config = dict(
    n_layer=8,
    n_kv_head=3,
    activation='squared_relu',
    norm_place='pre',
    norm_eps=1e-05,
    qk_norm=True,
    attn_scale=0.138,
    extras=['capped logits'],
    init_std_qkv=0.0646,
    init_std_o=0.0161,
    optimizer='adam_variant',
    lr=0.000788,
    warmup_steps=372,
    schedule='wsd',
    dataset='wikipedia_en',
)
Each number is 128 + 24 x the weight over its row's rms, rounded and kept within 0 to 255. Layers, rows and columns count from 0. Numbers have three digits each. The size before them is the row's rms in percent of the matrix's.

# layer 5 attention value, 384x384, rms 0.0588, rows 49-82, columns 0-191
100:142121106101152136127110099125115064146148151179126167116134148094145138135148131102096179120138152141117104147136167102155172148144109127149148119121114159129162120138095140097156155160109111125117129109130117165122100120179131134139135138087113110148117147145135104135155132111114103096143150140172181145116118109131109136118154096123146074143119144093138135142116136137125141140090102108092085128118148108110145124163132138120109146115113148179099102135133122127111149123094104149147117118110128115161086111079111110151124080072131101134138136139123142123093139111142110146
103:133134119111090084130133156145166153120126097114127159129150091166143120119128136123160120124137122081116109113162141124119157130066141114125144083144095138143140104152107124167126158099110095146156100128138077140143140124113120171130135169150139133146077145143155123163141098129105123131104128109098133116085136079069163133080165133140098160143166097141115094063158147089147096109113117119127164120149147133154131117127166170115156135124137132137125131154164123136176124124123121110160106136105122132121087116175124107136118145140089154101129111126114104146102123174114128165
098:101167113143135138165135123145144142153118086145106131119121127144126134103120166126159124106159125147163115145140142155116100128139089161127149153141136124171093152127156122135127125097126107145124131134122150123142139094115160098102127137133172161150170092115121139124117138145078121145129102111133100144125134106119153081136128171122122153109132121153135095136145172134160131144136108161138098193195127101152149119124108150129164119115101138134091108154146108131131081140129114050150134075125116176100076123122082192116127120110115135128124101125132108118169141160121141111
094:132132145098118105130128139096096141158112133095160150131128150113150123101138167109109093131126114156136141139148166081121117138145148133109124129145149110162146131124112115160141150165136121091107137150149137104209058140139144118141087161112133094136144091117129141154145134097150122158107142120127118076108146159123094145146159151078138132109151080144096049096155135144123110107162095108148142116136139160121129154166138141080115143163116101145125135153150127137122071142141141084106104111106171136119143095073126120143134146121099118110152126129118122081115120174134109087
093:132115112142103150146151103148120153112151111064088124147098177122114121091128118098160126116099132152098158090128116139136213130164136143127141132153116127093150120123111101109123102127176121127112149117142121142162150137135154117165104166113134125138127120138130131106094126126125153130155139092148101142131122085142098166109118123105115155186115112141101168100129065127123110126120088148123141111070136102120162139161108122156126125146137115173140150155082101102114159154157175148163136124098130156151131112158143138133149137156126127103107103120120158151156099132133138143
105:107126107124098165144111119175106139130111165149161118155112162140155139172133123125125145122139130145151132106135110126150116134146157135143112134144155134148117108142136118094116110124111176100143117151145114074129100132133158124147099098098142128072102143097116116093135124111128160121153116094142148143117134110128104157119165140148112113144155077095159115137116148154102104162108155089128135156156106107141160131144130132123135110116106139052151110114179081141080142102164099146135124122106136168107113085136127159146165104086130098200109146117169164090130105144140098131
099:120107144154124157141106173146108163115136122149126094131095126116110147160118185108112130105124158121101143161103070109109122161131153113099103141141140118106163135135116111089111166130121114148098127156137141145105180149119117162115128109112075148125140124131139148115152099137125134130183095089128164124149127184150138113120127143137120146136135140121167149122123134104109133125087133178132154137124157102137136134153144133139139099116164123118109115105135154111162116116090069124122173123129123141091124074123083120094137109149167139087128119110149111158128125125122165126
089:146113141120119117183161146145147148109140137109173098133131187147088138159174161131077168121114156114147119119179145110173170138053161113149090093109087119127129154117114143129141104142155153134116104095154139141166094082147145156137066133108166128104150113080158127098155123130150117111156135091140122146088109111140124099139123117129135092121112091112149112169089132119121132118095150148123130120172131109118168115123118183086156149138143156158075130135129105114118130172144161148090105128137109140122148136096105154128134139146170121122145161118108118131101137102111176147
095:127135113111128089114113134126148126107150134112143162147175148155131167109154110114127140134121129111156161146125128114106127151119131152110118106120103138098119130158120097098127050103132081150139123142124150127143112143131143124104128142135123121119144154104167118129108118115107131103107122094148091126146088065150100093120138113114132145158131146139147129133121150133125154115150126184116131143114141125112095082100110120137156141155090100079135156127173118130163084176173122088095127097125147143084118105135155122162165129136171132153132130147126105136131172169149088154
099:131156088161146133113108121160128114088129163093110084097135110141138146138109126131086120160143173127102135084133124130143159118124103102088072110115092107158111141151164148110132140173111131142118135151148098095139122144142164114133101140152143165133134120117118157096131111143134137111138137107138120147101102102117142104138106145134086138135151098114079108118066134126161101122111161133144167166130134074136131135172168129128146103130131151118137104094144093153142148100097128081150087167113115117142109137162136144093132131144118132113099134114115143149136095136137127143
100:078103096123103056122116128093135121140191134144127154120101100108133132194114135162092104158148100174125148124116099155152115163150152098085121125166140123120112149138145151142109148134150131153097085126133149121109129131104149107121109101137115160115135128119133108107113143090106149108107101088124148120140088126145156108088079116142148116137115076107132107136107129112123127133111097110145165105147086178122128163088173117144159109118172115104151119143161172142137163078137094099109146181112123118121118162113117124163125102111136140188128197095121159145122118128140142126
104:135148149122136171154106096105102099140093140142102128142132115093141064137138112115121102136108131125123174139102085123130168150161133137148133132101153164128172137126100109126111156138159082108116141101161181140085161136155118123080172104140106141153130161147132129163132164103117139145157118095125163109122121147116136119154119155121106130137108123101132163122124151125124139154105126140134108088077108183119123116135136127160104110121111142100165127093149145153133115112089101146138142128046125106141088149141101119154128145134133140147141136147188164096111071156106162171
095:126110104125128121134114182145167177075154102144167136113137105133104137108101141111159064156122146148096131180145130109135156093160132099149131116124088133118119134090107134137124159111137189141141171124129119167130076145115121184151144200115133121141122174104142181143150127122095149094138105139093143144128125134126137133161181126116102138150150126110174107154115097142078148141106127167125170109195141119127117099175134154138102124151102147158120119124134100126118110104123147135112094111157139127132141142163109161116096105104156128121184120121166154161154161145120129124
103:112132120116075121153153120107121128121137110128088117130118186133098137113135099107125136114123095084107129130134111103114148119119161094104146131111134139139158116150110135096140124130124084145123131132160110171114147159161141124128161094113121094107154095123129125134157116116126141159155105161163133153069102073108146061127176082154097124158070120086151112106190173102120141118104141164088116112137139106094170145115143096159152098146101139180147098125147151125160085143104116134120099162130140133126076090081159133126123181145087161136102114155154135128141094133114091141
095:101150148123167117146101148127118154131129204129110139133128119149186165109109140151136101119123135133139125076126126162119159157147133107133147126158119078117144149133137142128159125125106096082137126159177102101150107097146113131130105122122145094109141118130130124118127137096082127120151133135120079181117127108081145130114144092103104101083096132101092157136142178132126116149121112146166129109125143134155127152090119102094132126119120105159186099119117098116167154116103096200114117114137115106127111099107122124118147117153107099160155130127143156122131090143128152172
093:126127131128122144119159158165114139141112145111140152110083161121109107149133153127129119061100096116126088126140143116141108109122134107098149131151122164105150130138093171135116109104120146145160106113146122081087135143094117136186109131159141141133154143130114129121139133111126119154133128158089116073115132156118124112084097120161163171162166096096149113107068111075129140150161122139142119161151130118123144101150142153131134163134087131131159124097141107144094134208107095151164125126080134107120115073144134083145145157116090124113120109143132170146150113129127133104
098:146123094159154092120142122122102145148125138152135117146126119090142096163081074117122111142123131129156143103168088111119137127123168081084152116137132075107121149087127131131122160157145106114143143115129143121114157116131160129126152093133120119142159104120120092167112093110150115119128091132111154138097115099144117151138133081134106217159094089144141109136155141157117143166061119128131111124145154108122143119169141137154151062106148117167154121159131134155134147110151088147134103107144075110125147092111133137145107117118128099181164112091144129106099150131134140150
093:129160098136137092172113145118121116136096130118138135148085089119125114132164140129090119102152136144117087098118082144098136128101177127102107145134112174142095098166096162156102121150143130105138118127088131135111155108146163124152122190153110125151115087119121159119121156137129177145148085102130106119105130090151133154144114179117142162109127109121026127137139104109128100166113123134107166165130161143152139120125099111116117117144139165094144146087132099132130161102116145114131091143149051160123139160128116143158134126163211119139091123136126137136105127105123133115
098:149168117137130094120145117125112118107122115140102176128135108063110150089155118129134129132105123136120135113119124128123124114152121153110143106156109098115121168126101135140100122118179119067141122124173156121112137130092154127106127157165106148181100094112145128135119143159075121112157140112123087131127158104114104143107109103168128129166122081142107118096122094148109113131122146125157141133174155128145135135157124112118173146131132127127137129140095167089113141143146136141133156135154066150127136145136140114153098162134084133131114151138146163130095123151131146133
102:120158136106132155134125063145118139161142160133123151160097108120094116131135114110155132102122146114099153119133123135169112108133129115146124120093131122140136130132113151143124151117131152154155126157053144103175127136154148155148085132121154129118081154110130142116117138094173156145122138106149116114110138142135141089139149134176115171128166145118152081104159121103127132131200100143130148140112136136178134106141129174125106146150146148148102120155110152115143102153138098123151080160107134122124107107147100139130161137101136157100144142153109109130141112101134154148
099:130135129139104129118101129060115126155154083117107098123158138123129157102113145093116114118123074081135127161200132150154128132146156121131166090129138135120141116150106136089100111149176069144113157133155159101148186141141134181140125088162131120113150107095151106115088146093117145118134103171166164104144143124146114126139080162160142160157125120116094129141086115108106151118060157168099103133135150098127101130121098126111137108118115116112156111131110153095169118179110101140113109126097139097173150123143152087119154144155130122128140092128109153140098128154177147174
101:120137116054093157146110122124105135093069131158120116118134095125100129122109122111092127167125109141146120095149168155120136116158147142135106120145120117134120119139152095088139120118093171125129121122128120161137126166139138130115117102103119162078137162110154090116113155122137114132108117087158129135106122146160170136109117167126151136139128091123156109144129134167123135124133126079147129112130090144179152103156104154151096088092101149125120129144150105111088071133165153115152159106180124104131096068153103109127136095083141105137138114110092139117087154167112112102
100:150129154084159136188112078123103120142119137143141148124119122161121089116127146129100134116163137106102094110128095113110099131114166111143140157107092116154134106116126133125120147112150141124140154150128136126160087110097108110149104129107108116180103110130129131150095117139160085120074111131139129122111130148071110137103085140154131113115121083085099124127122121140119089118094155090127121161119122113142160069134143153144091122127136147133166162118124097138143150126160099107118120125110153104110148142115124134164132131146085165102123107122131124093096160137182163101
098:120101139123141140108133136066098109163154117094165172153124119109091098126115139123166138144160141130113123136151126121148095070137108160095178136116136117096084139136155125122121129141154162128122138174088150182114152110129138144118145130117165146140123137126156140103077121144124120109110139126138105110147130117143096093129158100142133136151124126144145134126149135168130087135065122141137144120170144128126121197129113161136131172119133157149151121132111121120088135094130128114101101090150110111156112110111151130103116160123161102133166122149152111121154089128149117132
108:140122133134161069151151106151144169130156119128144148130118161122115144109098172088123127140160130133124121103168127131143098095104138118114115129126125142135112097099130147115137129128161114125131109160119121158083132144121157143097152126143113101103119120108161193102125146116095128139127190099148063161074128151133147092131138154131165131119166110132132126123098125138149139139135111122110106129122135108162141137143148132068145123158084109168082135107131149156162164122145137120093141107149132096130208093175137161095159126133137149156114149141157144123086086119150126091
100:128119132083161149139130121176151116121122197135082166094136094121161112152107093090100131115111119146113133092162155129102150136127111098109116084119144139117138147113114111126127174120110081101164118144057136094143171135133125131085154140148106136202120154103122114107130147161101112125104103093152088100153124124179103123132129157133126080121082162118111138135163088138108126166147076120129124146127189153161101111115144108115109139126122112129109174156163152115138096073137130131131139148158175131103165139118139148118186120115136127120137122168108160159142125140142103109
100:113115069132133152116167106104116107130144125154103089146144116159099154178121153106049153128101130132118140130091126135121135117188133166074128154138123100155149148119118144155154135130168143147127119131142138126156179116141134130099111156143126145157122131145100130134075134141102133165094148141111172112154110123130136127153150140146133135158145134132147091133124105142155129108110067126156135079123183107134143190106149132086163161128120134118118148128137151085106136119102169101129127137113119130096129086146119086132151122129162116127131150169119135077131117132179136130
098:096129089141122108099111140102155118100134107076132128140131120149132118159142126133132113095137105144120123134127074129119093164132097138120088110128147120133146131147124117138123106148075056132126109148139134128105117090126150097126116110100125128110122170106111107147119112141132144106108131116118114107094094127133100089128133132134126098118126121107130168104147134132141119144128095138162148093165132138109166117140155143115150101157161129167124149163198146115124106075093138083106101164103132149127154116152146101162108146181131135106142145157121110105133185135152118117
099:152115150115150131158131095179131123104168142096151073120136098162130173079120109121099114114165115144134138112124117178142127133108148146131131117137110152119131163143146141125102100131122172112161132113131131093109109105108132131093083152132167088149128124145192161150130132136133114114115148137101118110095119093110110140095152154140098091135151105106123159143126134112152135143121095139171100155146122115096145178114165103112138153132129109126141128149133114143102147153112153113094078179097125150138143122147166147140115120171102113105131137067106161121117099139112150118
096:155119133124090182104124068110129135121123125103180133143101078140131144117106142144167137118134156124138148118148117118144131146145137162115150135118152105091147130145129157145102089117136141130120076121185106117122180135092119173117154148132128147117118119105152098118113106070123160134081136122096106150108134117089071140129116118158107119121140107140155119123152169131121116145119104109145142115100138109135149118131195139125140145068119133158124128091135142105153118141133118123172136173185129152114102165150121107149143142134145147128150130158099110076091096165121116139
100:119110137144195134092131126130100120109130130142127158108128145108155110133071138131145141128101106133124137156148146153143120118151135100089106148139128117101185152107118142114138141102138110133123124126140143113124169162160130124172118111120120123119100166146102164126132110139091122128169097085068141117106111133140109125127110124142082170142149084135124111127143133119151103098123145120097170119104113086126163078152126136154130130094165090102100110148127165096100163129086119126123184111162160117149117107129118119115148132167135101105138132095118094131146110088138141118
101:117102109107166128143151127136119121079127133113102147149141109120116138127137142141079114133175098071154144129083140142150155165175159138115128187114145112140129132121137141159104118103133091083119113121143079129158163125137129139133111145121165109134108136116132104123135123107166122186170182143144161145145118145124144167131113109125105105181113159137177088137105132109135120086125126090140146112097193107121114132137164137140119119131133142144123144116133108100142108145112146122069137117110129138122122145142124165102146128178179158105121129112085132079195136105150104148
094:140115116093125122134126160151139118138168080167121108159134172134150174122087112121108111140142123100121131112129125159131147126106169100153089104143156143145109141115105125135129124160097110126137136135127134113133127160119140160104118139131112168113131131124130110110132092174094155160130194135177146193144137169139131085096153117152153120118092157098124121090145103135151144143111140102136115076171160105094126137166157132144111105123139140124117133088143148072101148110150110136134132134147143116136135099141131084127078127156131129098122133104159147127087164165083138133
095:119134067130127096181097166135096103107160111175143156128113134119113163149132123120100119142158105106094141150168136140124159118110112155130084134140142130137103109123159139165104155140147111127116132153113141109123159168150124161129168157111113130134100152117132129159132126150122141166081072128127125186078192135147084132134169132108100091104126106084122156114120114130154107126110131101157151127159172108095119097165147154145159118124134137121134105111097134128159183145094139121136107129086147137092135156124160136139152120125133123144111128086165127113119103152154128108